Weights of a small transformer language model: 2 heads of 64, no biases in attention or MLP.
Each number is 500 + 40 x the weight over its row's rms, rounded and kept within 0 to 999. Layers, rows and columns count from 0. Numbers have three digits each. The size before them is the row's rms in percent of the matrix's.

# up: layer 4 MLP up, 768x128, rms 0.228, rows 512-564, columns 0-127
# down: layer 4 MLP down (transposed), 768x128, rms 0.216, rows 512-563, columns 0-127
up512 108:559508531524515558534468544549518532489515402529451517417552482463449525517480488478512472608470536470528483437509448497486489568509565498491545456432507511513470469493472476519542461547474518508564498541559565542463517525517572506479469421438509440496567480515474535561536498552463533464473570529467484488478550463530493474522539508526473449488454482514476425578559518476526576505568
down512 092:414455442566552513433494462528564465514515585489606462529447451573523486477495498446483472506488490533532513490526485466533502468541507452532475533448439546458513517504523482463440537495501465454515548453425472502550499561470499470500480553555533485429542450450530465461475453517496506522500516499564482459505471513495511549470505490355491505559506543499538539457475537487499403524495
up513 114:488508489500573455538476464515535428480451590483468600511532534505517510393461497495527477554538488473442491544483549455525540533434484501485553520461484475433557462522498435468455549553445470534489516548604533548445445543549536549563543509478499491474458537531527490553522474498487472473485521454529511487540505481438469443531448452525520480504520533523466463519532507464523449445592
down513 107:585484516423463514539497497581463488499488478418590539535510526542532404453525497534523468486469495433489511467519538509542549550521582603467482555498540472501469500443439499511498503540512449500467501438522502534480505522522519506526388483545440457546533423521469430499548532488471538503455478508489471466556548450515507498498489488583507485524442509463449483551498461469564548510509
up514 096:483463455466524514500520483496503508631522503485523508487532514452489469489541517521462535532487547464438519446493544449483485484554469459532545552545584517486518421507563464436473419502441475522489493562513530427551539472493528483533530515525506567511466480546528532515422518521503501440416471505497428459521478451485523430506472518540525495538501460522523404571487563465511605506544
down514 097:521575564491472520548475510501548500488540545480578538443452500459497491539419470456479478498562499524475500510530468518534499443408535503529460452539486497433539561519588489531489559463524537572530509521491513511490465451521514447559452466516564493483508465548550520548508453573473533489458497512459565413542557539502509471491540527389425537474478522486540554501539506537480482447458
up515 105:546454594518490437468498502525501562500495510497410468513489476518497541533507479460428511509593581455494589519574545534470512455593426494445516560552532510459490565448500477513487480538528565453516426422422455547481495553484511454481535447553519519494471530467527507520544492519500460398481522470483492498484488506480482535492448458485486511524478530462465579494540506546471468495510
down515 105:540452483500487514532522472526513471456556573488498570532452490510450559504496485490533510448545522510529498461546608491511500487489468513501467470562467529468557480522465568483517552540488603485453487483556469529475478485519463553436475490586464510550497450431487516428581505533566499425508445478522521487456564525564428484492529477536498438550482494488439509528455446581539543542521
up516 110:518512503555455481528504411476413464496560491518550493493509471488503493483457517554513493518479435556523397473459427487408517485455485380547487542484461521469541441516533485485490476470509557483517516578514503494553473519430524480472528525491502522537449429483483516498481553502563444480527458577524461525493528515531557446422587488495450456532446514535497533485549488529505573543483
down516 112:519503551411500559463517538527556462506442516457460474492539463427513543459475491483482477469546523415487588482466510412486448514492548581477524533525557436500504506554482470503527515518536495468463531505438484553466529512526444539465504481529524550530493505514475525491454583527500497524570540487455523495503426533464575582550462441468589562476469489467567488521430531472479532509537
up517 102:495462479422505512559499458574503572480492527509571531489494531494526570529500517541478509468554531485506523440422458444465585538497494443495530470489484444448402511550482558499514445420560463514531505499492541507547524552444516528430501611512426490488491511497438503522448493558480428571481510486498561467456545496493455556498461497535497520552504538505527460475515525453473482544446
down517 090:429503430468488590519443512527563435477504515465485531467551545528507420473488570504493473530470502465481481537539510585507478541554479508462498494532470572546567560531542513483534475490480502465510475483460494473437471471529503512485458489428550431469498511491528457453463568492496571504554551506493485483563502397489482447532536544488496514449466493514485494590442513573446575429493
up518 099:522530520539449521444481491547548484512454513504484469498582513446515435433500493503497492507475464516524431526613478547389491440542533463424488479535550492430501510475522470585518562520561510438544487511479548480534470551454522500511551480440477456505589433467494561443522524528537525511465523499529509555474491421557464515466525472513555517476529500559478455440505505504549485452531
down518 105:454498521560546529512498541485427496520429518520499490463466536516474603503490515453489498422468497443517475476436389551485466543526524511483559485486476465518572563562492447510496531475449517516522486540478485439472482470430477531518515512515491507597471467590518513487539532512448477469528542504522540504510531524433521551512562462526468552494460462452489455496580593541522483406478
up519 093:515514488447513588499512458483531426531518471510518524542502522484472510550501509556435605494553583491428579509611477541547526462445505455541452483501496531418483461492526471530474537458540428523554496480525500431470516553443522494469496503503447480529487466508448493488521503528449467433559498483495485441492512490570476499509524485572562543502514428495494540473462527537399468523462
down519 111:528523466566528498420500488433582460466495535425516526505529440491553480481492521437448455518490578573510491479485498444574478480502564522491482508445515497508497497423436455573479558463447479526573508514530512493538451422500522501545424505431510468432567499514557439507490447485536485460451571475562562494469477487551449495490465536481512489456530472556456526546524523500517523479465
up520 100:516512480537501426443519476491496463470440537527482529535533532564454510514492413492507482416416582523548462504511537524499495515444450510521505467498584530463533470487541552482455490478486466527420441440511509395535518499431532528496513579462525432537577464470468499530504446501492510571511534501525512474450483565480570486575518479509537475446465462513538448504485471486481564516571
down520 100:456520492515512589530514551557567495489508474516525553464457604416514475504507617438486537549463531413549570484559526551561497484529518454482556508491546529563451567484463432528527569514558552519481534525469441550498465556507560483497488498549492516518436542512503531473521565518522480498504473506462458535553507441480479540489520462534555528529523499531477506491574497520457520519511
up521 097:511499433483506447448484481476433533546539470472560516551502511491501526419556537505508403498463461484504548415577487498502424438576444514595468502460506533443491526559513477554465478558498516473506510457554476501481540551449517491490499581449482487488470466515501432539485485456464484492492416509468537474434480523514491441458432469439444515438465535490463469473551464545512475490539
down521 094:486517510533505475455398455493540528463466478526548499453456457497506495470539533522521533546549450548500529473510504464453585450442485544513510508544493500487498539486510481525557555438464513510543424452452528520538529453507523497442527420477479454475499535552457498425527424560511424502524413593548529447488455493506533499493516469511461445506488496486535446532577524435607498521528
up522 092:477447501497582521562509475448499544579464516508500472562555443453469497438453559485438431481537511383453441547539461478486521527481502465514467511558513560476492535492500556559540520464493553495459501520501470513525523578468478564426513503494463496480515500457529437488474497503527411478458508463483470524518529446489535459486439472575507478556475583481623492504491503530498486528503
down522 097:527503521484522496512539423516506518469512576607499467456483438504414469481510546556540484527541518465506423448506457498452455525458486472488560488579548492549522484487554495551534534494508471472473497483466483561457514446475429450510502540543440553505493478491514501511527514503473534502538497407520516455456503458524530490496584342442429505511541467488524537555487531474509459508548
up523 097:461463516517524524520508519528520549516489517504562519505523516429458496558542453505483428533492480460478471470574523539496425553560502489533473474465491448514537432544521452511523542512524447472457480531494440445493497418489601528545538417503492471490494515488474553539477514446565515479415506465424528444475529556585562551465535499545466547459533540598514564485511500451509526538472
down523 094:451432508477420519521486500492455455515459586558474483532598507512500415481461538542496492544502414546464448502527565491495523419462524503550476570502481512512440494483447536520439546540443477522556418497542491560542505542514466497549506519530455436498537559530526529572549469491539461482542503432589485502537534501486541532525490532459569449492438497519517498487519540546516474507474
up524 102:486526551536464426565582487458502500469460478528499459491528510529557592491471528473463516499403481498487576444534556442525575425448495519484481547492519509431526489503550481423467569500498536503495495507453456496540455465507532502470511464538479490562515549576480532521463539428484500499481521551422554564495493517477534514572503448433488494423471441506500469470431505495476430517501
down524 093:498487493436428496464414491489447490491543498451577503505495488431417512492549463463439524509571496473517510510418479464468544494559512496584489471499579540520514515516468468472534503418505469459462484469456554526516504496502527478534513488552474472442494454515514503585558487522523475504509561492544477470531565476596540421440498512470526565515491518495517460538561550559435517459582
up525 093:547461465494500527540520473504441444535529528562500550514554467455498501600525500485537474497511482470477514479514522563498504432426444502548562506439440455505512546511461408494568517485464490496520510543524550530523557508408486467548472467510551538502484503521510486485528593458472547484523477557459441410447565504521526516522591522477538460533443485417491478464504476499442422514514
down525 114:522559490544479493441573475504546525460409539537530480543555484515468528507445519459430464479570487445535504474496409559538448528540491536498513510381555515479507553515530467432530491501467422519465460471508531485505542481510471567542441424502548479572460456483478527503494498448526561508446507475566459455505510483427496464471445551476506521473511514528516505489533568527512459444438
up526 107:534556456473524530430524483518458474502446510476513528530531488543461477480411500537563519565473457437542423446502471484459509524446530449465530440506409548431452493493525454571541496456546520515502453550531506490431504488506545434517508481524484515395501545519483465545490427557446426460511481487509512526482522465528561512534478516478562597414480464506487478461479520508525498472447
down526 093:489528496514528580476527530533526536547519523458535520448521474521450485496471419512423534472497521558457544588488506479411493444479488419450512542490481488464551472434539566527528517427475457499472533564482498527473499432501538413454487519553463443519510501403508513480513429465530520509508449515521494457502599472449464486438506493508453520490508511482508409510549437538480558518536
up527 105:510416470495581480568534587479493471502455571441495467477507608544491544439506532531527505499505515372508476486421448488542462478518443399471494468492563501462519452490431511489510472513496577518511471517476528532528449581520569469452514524480476501486522557492455469555528500493495552506516531495477517480458460443562490528486531522509496438462516472484451538513547534477427479489470
down527 092:484484434568459508480518517488422541382493487541487486518497506450509505489509483496467500491529538575586478476408515479451557424459501570452501564534509485555446539393488472479494554522518519514474545492514459499462448501457488504515479459507514426516434497528497526493471496497427472468507489482478489553487556540403540456490493487482481501435459496469539465510492553574540516507609
up528 106:533435526491458501467416548540492474506475534536497433538504497445479496497506473534478459524512499526512452538476511487513448492492521468485411492514447495519572524524529442551498466538600485492419500485389542503497461499514536512553531464477541483531499468420490531540487518553438510526477488577521523531509434540491500613521499464545445546439512491567532503559501488449396432475527
down528 105:539476467460532531589502504490473468412440515594442479478443550584500564507507523532478537540456481575580482470498537476534469534491432555516432484498554544518544502507493546511533472504507494548530558539561479522478481494454491495550511437500507501529525469526453483441561455541547442541548529452528488445526499427463441508507520509475447542596476539499463463448512478513449556516534
up529 108:502520420413482572502443482491491470572474483513555472505495553508513509508473538532556520525513435537481439546479491496453564500502491442472525480511548448455440485588489433427535495516459507474507496536488493522506487518519439541535532467506491512513516471531452530513513539533470543510488542561655527526511517573467479468479488489581503489460475440543498453524559603480540541435490
down529 104:504498509447603510523486499503515526481415557433480472473449599473487496530493478508540522600470528446473523427482527509536542527475413504496447453514521486518526539524507582526511507472490545529539470490468481481491442412506572548526505508536451513514460537441509539481520463517477468527504507591460530495476469520565515520487521467492583461424509546539550502443604542453489503452515
up530 104:489534495503484464536505420545543495456562508529498489535458452435493535429522446502488473514555583475506505568500536524492474507505535479488515495463597449522509516472448522541502465460563556467515601480546511454509512488467427513488508497555500570507479502481440444505578510511496496440527574497444470519496525478459484563528587447442512546464554488519527535396452530560559536508464
down530 103:462527485518552501523475534470409533464505513535573495571475494469493469529462501522569457556435469464536457583492569520437481468538586489462521468486560590519514548563488565523499521505441469502491505495517541463459587474525485556508516486475520497554473545497560567503478528516555527494516486450426579526453496523507499498452588484510490449471459438505517525513528495440579493466450
up531 105:554501473529443458504496549524481461476409494503557484493515560425512538498500464511565505463507513517474459570520482495435518510540455503407523564541493474546493490566462457543551514466543467483479491524515471474448462615521525451468543522463532578518520402488497508534532527439513560474506501463501564510517514480502535532462466551452391446470536451541522552533579537500493519473526
down531 110:486550467568506516515457499412448482497601457529489512453527493485468515488436526451464494536470474499469509436484519474518532447455471390544497472576484515438426477579499501484454531499465485454458474483508543514422484499424551502528506475467592498438546529517490456484469492507487520564525551468544528544514479447482406480446465518445483533554526440533448490522524470529455522528556
up532 101:462531574463536488551587535532502505513466466490462496449436436471472506471473468464495553462495531435532520482430488423481589554494519477512519523539431525517462532486583493458481516398472500542542543470522482525462495470518482536535473484464482507497418457541522561464509415545521553500549560464493458474521470480450503608440489509460450504522440562516481562475515489482506451500463
down532 101:598496520431503493441519459514508527539503567439488469429471472369554432513519522496507509456537534536472503498433513422440468552482514510500542570454491453510535481471554558514522514479493474474479457486522499517511522495513543545587496480436436449460517507504508521502532438522456474519588534534467486512518501490495495499554466386556543516424527428484514456458513517534530455494493
up533 103:578485503513502543540483591509534488499472475553496508477445483441545578493409507507503496512501438462516434562476476445457521462543453550504513479477560554567486442524440383497546537529489499441519430491477515486451398538553480462572470468471569563483521473511481450502477496458510522476504496543463503486548508519424527514425547492537496469520440504570494534505532480498479502537527
down533 117:503526489482532530499452501521499467442575514530495549565468469495482496463412535551535472506512430475474476527514561522429441444467562467478488512516472509462495437468457552512480575421510518480467482487439509454456541451410516510539529488417530513455456524486527600486560505524522500536499477481518410447457464490535451472489480432480527547555525558542468506546485509458582479561528
up534 094:457591555548495479477496529450556546480520473581434478439508519460498530514466536462474520493502582498532556457512447525509507508517477422553489534563475576453516515540568477541514488527519516457445479519523501505461470470459531518481480507510479570553479470476436514482504511543542520479459470574435435431445543601486482483563523568530574461456503507455546518545458451489487473544457
down534 092:485457480495505570510516533518481542529484561527481526496459569439475382478563470527481480461463441414461562537500475520538488492494545543389542481556542456532494479493505500511462447546539485476487513481514403498518529505514480505545519490544511503478453464500568491576520457517460473513519444433509528597556459508518502543469494426445430474517462518586521478472531536536535542489546
up535 119:541447451537462482429456511453428485489419527496459520465532505602484545464452519403440551489496462479506507475425503483503495559542496492481467519509455511498480570531462490485517555610447474505546506526493455517422482525448477456514554541543491486475517526542540473501446473469507503484451471546469450490498505492509592517520569507544513565472466554458552539446590503445465494496476
down535 100:453391504508499522534494474495532445443436528512514462505490527578527507483464568522461521463485487510522417517528477545466480453499455510539516561457526526569580465499498442592506466484565452446487511495420512514524421481545488573469426510500477594522534488471542483508518467513483426490525520529535532565474510454554513515443451543518496437450488390507494495449495535499505504485489
up536 100:500508517451514444459544483421480550506445535493482442485544520523481463453499480571499553452495584471531509494495452465517450534561480524526423550458517463529460504505479450467435552445487557549493447450510548475478512525535484465562421558492544551510577579479564536405455523531503493525525505435575483556471500482485481498520471536498507564531490593488554522519515510515471478477436
down536 088:540442477513504490574513564481483440459477536512490417508488577556484445499520506495468493432488492483535428536465483456463495469456472442496454477537500575505537513417512572491532505484533530525456531501479448468552480450521529479428443502497495488493461507403467485514454491472491478564423493505542519514488468540506582516408531545428573564464550441465505516502467490489412508552512
up537 099:489539517603500501489496503481503474461474520559537511581537461555504531544443402416485522522465538429535474492452520557503531577499493549523548484490576513504546566464506523437529499501470447488502478437474458493513500515429537481488534534496535479499494475365474467420493488499489448471505524481470546541500464536488431462522483515519592520521427487518566576519489515462521458524509
down537 096:479446466483469550539503491551493563487408503433510521493485465397490423492499440490482501469496517543534429528459475532482559433542503449428454488544500555521510526515545474557537549522592514476499549506519474437565501468551532462432477507585546515462479450477516491520453528443461511528475486526437504492462554540479518509491515507514503500456472564498398510477550528474514460401510
up538 094:516452533492532543512514475541410484547581469443506549465484557501489498572506447485498478491441516512459606522483516465535513483464556497505575498430476564419427443497614500500540447424521439570501485527451488481520415530514510482542489531514496481548459467503478452536542491496483541459450463511514453527496505523518457543530544489541522571460519540481425530473486485497433506476521
down538 098:527457496470504524542491483539541420499470499497491443529520493538559502521436528584458576476478550463500471430559504501490421523508449519533509536591544467471448556461432586501465521505539452429498475565595547467466451516465497487503515502518500544532561472554473458413442498466434532493505486506463580515466511503526498480562486529485496413504486468515568522497485510552485455536506
up539 102:435473559459471538455535467540507454507461540456454461522434449553482475505432470413416516459451525471538451510493530507520413514515468443543509477442531494463499451496475545583481528505472477504487459487452498493517500443541483556495502530488554475514468604542513461466478491542593532458482432519533476471480468491513558589495541545563475466472502459515518441488558536472521475557442
down539 106:506468456522489517524533571476538433424491556476529457523503460534521492464497534469498524455524401492505476455508542480541584488491514448515553511532487459439561492519402495498525499416550447540576536482512447495490483592503521517394573462560499481542519483535573473521511461432535495504524495450507525477499459511520465530511427584511545548545495432466545530485485502525499548476479
up540 095:542487487526436503529550451476470460578568519489419443452493460485486515428435539576486477542531547466542507504538472474578464521537423471545454569503486475434539537481458493513495498524515463527553454518448534460500430512497451568515460504495531448470515438461445525518499532419424403463503464496551503538468554459492528498506452510467524466527481542493498551508579511464555476482500
down540 100:506525510457532559548518443517512572483470381516595498557519584519542505471486436492544513502529516464457503450481539484521504553529501518420496548489558507541488472445518490488522452470530513418527488500473387483519501483504514502425488518543456480376460523463542500471468560513468488513468443475464450570556564513450496505487471475494472473500556489552516485528532515502587534518481
up541 097:472544480536456579473495478456533532496509536476519428397500427436469536472498575453456551517449537488472490517516486572515489501460469463519470475562433485476470522482412479513481524421505457555608526504484442489436476540541552530518480536519522473531548501468463495490459528437546478485557483480449469520506466550532443525515520441509476480546446503426465523453530422504544479446483
down541 100:569564542479513518500548504430482438534548430526519490517492472488464512504537486386538483588487536519585427549484488546437407476477463539463587504484507523515510433420508520585458523523492531538520494462474496533486558445562514449524447468493514533537482501454479458459499566517450519509540543465506485452510515507492516510533516571460434542557531509477446501418525494516483496488494
up542 097:584500509474525460528449537555519516467446518434472568480540428493403532534471542467532496446500510527441504480509439476498531514519449483451480519561417496441580495537453515452517537431487449429492455520531494474481541451567515526444531504492539507477537505495518479526451506446478486430502528573578522435562528567495492478519469489472530588494497507459444538501506571442511461475496
down542 097:469528516477547467519481457476367519490564442442484472496495531476501508500519472550443518574455457504569480488522553505480539454473483487518537549497464556496485496569506443488491451526487608564462467548448499498494515534506491460501520603468530504556418468534434476481498406541434559556527435480462489532550475477482498483469507509486526478525467401501546474486529522526479535536530
up543 096:512452517477408517513428473545462494569504495495515516497546514491551537461549493515540534463557427527464484542404482493442524456585582547514506430507487533514505527496541450529503571522473486416491471558489484578538464462519447500480504454497394474493477492470447539494484500466443475496469528478583451540521525555488450487497540507520556483487511434522471584535524484464489576467493
down543 095:439500473510407504507447521526599503540493451592531581488493497438539505510521450548528514472482462439455518566521437505476460512478532501478421488435497449426498536505437518565579485476448537509520543474471491468506486473457532571525416494518507496495551537510473550490512526496453473489549434531475465507533429558537498535497523483516506482518538588542476451440531496435551492489452
up544 092:536484434551499522537512503534554499484497466489528497486469448508470542559518504484518538446462508527504544484492466507551485504529517517552601470491531525482425442459485543485461513512535368447496462529590525522550445524446475501437560510491512435470447550491527531457542493563522516490456559444459484537541483544498414484474485446516544482489433478482620473503562493473566531497526
down544 100:519548552415524485474501491521498451487503506548561510550541488506452500462503538486513477574533562559505520481363455554488543484476483552487516449540540515503454550530468516517576551543482433452542440457455511511556494514596438522524526576430537462573507486481464451548505512501494531528560519460495499464567500465477469501501503506482536468458527455465507460474537491453474531429424
up545 098:466511496494534543521586465488449469520536487531519434515464511579553535498480548483474550458582474422556467414512494468452474418452533517503492462493405463560447474529478486544484496491477528524502457477621456504531401557477472463389513528453440527498495485461552526551442499537545558480490527499519475519520525476482519510496491529558502524478457471509562504455476533519499486472479
down545 089:592454433494530419532567536505476504478523532496518497554466500564452499519528452513504499521450465482449491499473460447548577573516445513486493500472517553537474508539472480436550518524454523457513479567422517497513508558528504418537448492552509474440510474540506543488516525525466480470435500531563576533611504537539537473475526522468497535446528453465408457484574513527465534481540
up546 105:518495432545527473521507468474481521478567521486575498410463532406526443539450495502499470519562521502509514578480489538464527470537519528544516473457503554485500483552509548497458530512466511539486480522484616523545538501456462543544586540542459561475535409485514549548434441504525471514485450548454528526516536539469397550467464563569444478447493516516496451499519517488486495543520
down546 111:518506483526493474493525481457533501507519510477484497459501539474546544541480552534490518510411477485540501519443487496508537466426521454527392408445564389509555513564424560460473481491486592569471519543526511528493453510471496459512485460505551455551511532494525485457470505508512454547522516454492544523558537606460590491450443526503508520429473491509533508509476447424469486527527
up547 106:397520414529490461503564509461519500540487491418503431519501395445494528453476516490487481503502458550490510554515497489519537478413480482507554449493486545483617532461521469507521493454520465528499492494527513455502503491582582507541501521530545528518468513527483452458510570481560528496534479457459447515580432479476495498424493500511571462501472544469538550431476489442517585487530
down547 090:511512499430467472527535510569454533399480509409440479488549474627477494428490501486514570460553594455550524514579451493488480584514549521509550520466484495534456498504533519516572536493481535476540521526493476500511466521514501450496438450491527437566474459467460488492560443495444454503520478526477572528455532534544488545489514498443426485482469493489470440503482503501501535437487
up548 097:496491538515552501445537525413411491561414545483489524476516507474493465491545434526500470514472481519553568475512464552402558486491465508509496502488473545452441575446531486425525517443469515536444492472519392466539476552492533554522514470544497573527461493517496487507486478533506485482561498584434477535447502451511477587494468471557496528522458495549517499500443577476512550455493
down548 112:521509521437465518527558523536527536546509512531476518536484501467470491562461518562508489522451532573403506576477536483562547484483501492490439451491487452450479498548484575470441537473419523490515561559518475483553469519532493510504485538538493473530517416607483459513439484512452449521639569476471516499514532530451507532522466486501546466541513494450589507504538469523573484508508
up549 103:484546440507583503436494481483507555512501508539532506492513531543454531552442449493520453489565487608474564459483518587481496496509480539484469542416455469535437548492504535528518456521514522450419421456475533460458541494574549531547524514477502482487520546452473461494525543505459528463545455511512481462577494576448538464479481492454436517508418568517491559441500482513497456508450
down549 102:437446563444549502508472489471536524507544511473505447521458520571462415448504575558490531564539517494512557537541547517523508511472530480465496453500512516444546506551577504445536455475542510534490523486455507500450488511520513487520440512496488461531542511477558536477430522522525518511420575515501548528460538487494526535552582528533528536484473465493509423441537593562555541429413
up550 091:544514520419537506492537430432547523549473529488484504540468458496561481418520462518504530436485441453529519547452485461457478544537513499456445538485487496506476507511532478529505499468514507510531560476489490639529515485448491565491507513455466594536498531480503469528443532603488502458517559488506475538480553473583507523505486483509506481575483426557553548604524465461478561510509
down550 100:511490472491538430508463464558459507537428474518492540528506427455459540547449535494437469551557515492486469500554573478522554478474522401514482586438413511481449493441557481479518499495500416528474555534538546481476554479455517495461469478506453546493496436486516545435488485490455478485486498494559453488474518534406483500490485445563453523441561541455457445514493527460439538500538
up551 115:530522553498511464525492517492446502601475512487451489516435493597512446493480532472529449478559514572504449521508492457510493597539570478417502518548597473448484478510484449548494539506509534538550505468509517549492509542501558497542509460417555530475530523549466553440540510492521458501483544505440490520490468454453459480511546414461476473520513534471486541452475434459409573498484
down551 110:524444505468577515558510471460490538476520456454566530493513489539446514455525549519505511558456482460557528521526478536455434490548502519514488425528516541475504493436526499438563486449511492585496460592489495446547486552466501532486485552463459496523499511453497597451437545470430479466519529511495507491460527481439506480494545479571514502502568455507473446548516563519418398485567
up552 082:548516499450477533394489470459500478562521517519476501490512456468511508541523513519510476539536472582567481469545397526501504554426421536468533512486408610481486536506510507502517517509456480482539522448565543534475476446505545541543478553429495537464503540450478553518499499499461531544562577506521444582504499513543472506494552484531529432538469442591480476490511470446493485507533
down552 091:518518527457454529480481507557500442447520369491508441504554507469434539486484462527551502577528525446507465478473434560597481520433540489506467550502459502460533510485492433463448474494507593526534549509573525507490521496542526544578528513489483496459513489487482514490445511506545541558504428451534470518528542480474535451491493463522521543517504488505483466457540461504456424390568
up553 089:556489545467514458449531550471514457520451494499521521561496456478535502463549459535443587505573430473512489480505492494540528482515415509460504523516530588457555516609387526483480496435458486547500491451518535511496434512520527529503480521503525428431514486435449580543545490461492536481531481492592498542487530475460474454472541462462548527550421471545510468517466499466492515462510
down553 098:536521568425496541506489543505445436516512567471570478532466489474462453563465528504501535497529513462475403511586584480553464512458406548529423477545446455489481475482500485504423462570531492504450465527514520467522507425489486541527478521462508488476434487446501472451444597535468475465499556533457514481473443505413533477452532474514464498493497490486504534567506449547500505496542
up554 113:497535525463499536521396524487509502385466579498496515490456519450595502457478468477473468505487430517500581523478486479466498526520392399448508489467509475510507461487577510487583425507385493441529453528465530457475473556514520468478507484533533526573519447517547541481531470452518550512495554479527449507516544464506525501539475517470472505473540484491455483569498520499520475486436
down554 089:491488447487485491446508479575517471520528482487563460499563431552479485516587495471488567508506580444567496480507522527483445492486584492523476475509492461569487492455451533517528522598506475534509491502537489548421461490449459502527459594528500530567514566489490489415520451520507467527547511554481586449436462584504455458515553560469520498512467509508486515443486543542503476438532
up555 092:521473528495463540491494559519452510582572513447510481490491491499502508531497528452521525559567499447505501462505547470494485536397498476513579456519549437509560497469560530492493465496482524518499489524577512521517484484475520559562529391507577556568522571500469542589475578492446563454481483535469492423503517438511503515531494498483518474506459505434521424577490502477540554439506
down555 091:494478458588518470574478480464538457519474530464488463520496464529496484467531454497446529485521442536526428423557488509485586509475450525440496493467482498466472520507473517539524508408502595556481559441482543523459467477496490515434501562568522542495447472479463446503532430552545549459462572523507461540481516490479495431375522550491498556523494498491575490496481497521502461438538
up556 119:437531498518555351512460515473448503566489504529450513484521496517511514456478495523517538494505560475454500495568469484479504548463573463513406548468508489485488518549539480494519468505458508517498474560534500468600479535481428412448506524440432535491491559505512555452524507500475446497464521499463482509483473480542581522526532506503462536540478473534483519427514414427490397476471
down556 118:477531498547530460583454519526466496512497410514510524465475443587468478486468574556533525511454515502494474516526563548535486509500578531538548481460508462546479430531504542521523431500467513552481447517541494527486493526419497504423443498462489526543513560526522518457453458550486392530442534461489506548507574482529502534416534535483461499532491420487440571495423472504487498482548
up557 101:490542461503550552502480483499486516471525472523477417504470489449401557486459498505493465505438551498499411391488512523511543521482475533494486487527519464495558504517462450498490483477501514487495464514550467458485470461510513532517495549459482566536498457541521573482479533428499571465493488507454482512582585498485478441388527533506529525476549623532440430494501524409500437518507
down557 105:596575473539502493499549544456523559506566478497494458429450517454527415493554520534533478499566478568467501508427417568504460529519499552503458518506481531528528532451566509540475493518534470437520484525493498566453594482471511483467511461475534525418488436515474517464512458559531573465522556465547489494550492572469456444497506481473531519458499490475480430490552490519501449571489
up558 087:527546509459485464501507528555494459457456562516426537583488452505507480544492540444454524457522522516500529523480514481491436512499438466513487477486496507484571565541524467501486474524484442552427534551486536449524548434452528531435512520516417548470457440492496471467469460464499432569531492457511443499503482502480494438494521496523511545458504470512543490594377509509513444506373
down558 106:470465466563468533513564505502443513524571457459519495478503535446509438487513446495442476455486519563488574489480527514574485520482523503463498452557506528510487475529551502429409451518507520521515541490531454441511550488510536531507419472469561500508442550515523510459482476551546475441456537561589454467520474515450459511556418537463564512552488564508479529539449519502434427572470
up559 098:531466516433588494492517558404553471501573584516564582535523513582487483499439489501514545505546498499442556457455519514488485502514456540527402475484470480520538491484519428482489449436539574533530537517468502461515503491540490539571504518491460525485458551422501512478539485584516562489496481457471492488483424430502446545496550496520541525489483528478578507524502420508544475503505
down559 102:472574488507462505429444451520527537485422492499445491469432454483410423487542471508432456541448552628533504462520504510428458498518484545458534496542445491468512567541530531466492483471531457447502482515501460486500532487495502477461555472508550486505553519502517545513527469578426516478474483501588439383472522558527537514528493517532508543518503468520477453459520526445512495506452
up560 102:528524543515493521505558410495532467512508511547506525519538491580487470455536501489511497535503456443489559454478502488462507516520525468502535511441567487536494476429483467551428538499435463487497477561507512499505460443590537530470531561464549546476532500526588465479479593498455483512454462471511532556501555455445514517583453493457438519474518522552603559514471384517533472512493
down560 088:495472554441536539527432524505535573534571451442502441436556521486477516548459529517571466498491473525487456515600481482590525525534531494467467487509468550453509550563474532459544497503573466461496509456510470505509488466478518574530477449438463471451486504434496487456485493464445502453529500508387478437467493486501479518510494462480510480539507506457362482515474546463538503460555
up561 107:497547539522505575580535511502391558471428424498568511485471426439492514516530454568491544492500471503462436489550554469580553600437519490525481506504433485426548470456508500431487452496471466478517511549482575506527523464466582593495466509559518502496525448520494544512504504501416424485504520506486533517477490534532512477535509501467509524479491515508552488540490519491445493484447
down561 100:508484501519519489444556504456508518537502478505499550514531505511455552558502528492455526491477432445545539562489463598408466463547523531471524545524518513534466580515493520435544481526464545517498526473547464553547498581473560527523531434490424499481466568485460447545420452523488541468515550451490562460500501452533519517495509451521417528539525428497429492558521562574464521513481
up562 095:503452495514479539489469471542564520453433523453479509581485526575512514566460548514526453489526493523499541555464457512563485524498500440568523501520442535525481483463562553491398438470511474483491508475467470523566534505433519508453564485563478430477545524497501474565449521459557584488554451480561497516557451559426472509466441528571460476500503498482494497466519575508519522536438
down562 089:586524516508481454497459547513482468573571484458526535463511426525461576465482481541549549531528517432534545530559525474563464543503507452529489473540508443434516534539494527473516458515515499534476507514504515445479514444526556403508446532524478618497451512518528516525537439547502434524520545544553438499491517424506561492475540477549571485542529492505496504516449406509433499497497
up563 100:448549569517564539454523484507472480513481457523512500514479574473504492529497599415539466445499451431496514490533470508542448475483551523480506477516473501512457515490507537480431486507497462528499498523481455472463533651470551547519472522488503456530511453507473453584524446505507579539408481525504486451575482523451519611501505436463439576478507512481545506472475489510472463515469
down563 104:551469508439463562494542546484529437499512496519473504533451476460520479478462549533511458499457510584433529454384466509465485478539548519450510466546540439517531546538477528518570455437492526473486504473462501425544475475544528507544517473549434534470556441479527506486572443521442574479536467560520462478511482479462565499514452509470546452511420521507492509443535485569485540469582
up564 110:483554595524504492534531515554470511534461453535566479518487479536489450467514478432490512534498580478541612421448569484525531511461529421501615494492541564484505525443467468549426524468528467543490490502535497494464563528486493498480440447452537507554498512544509527550476463506477549444516433553479496469551473409482505556542442553508524513468485503478516467557482495522460504538477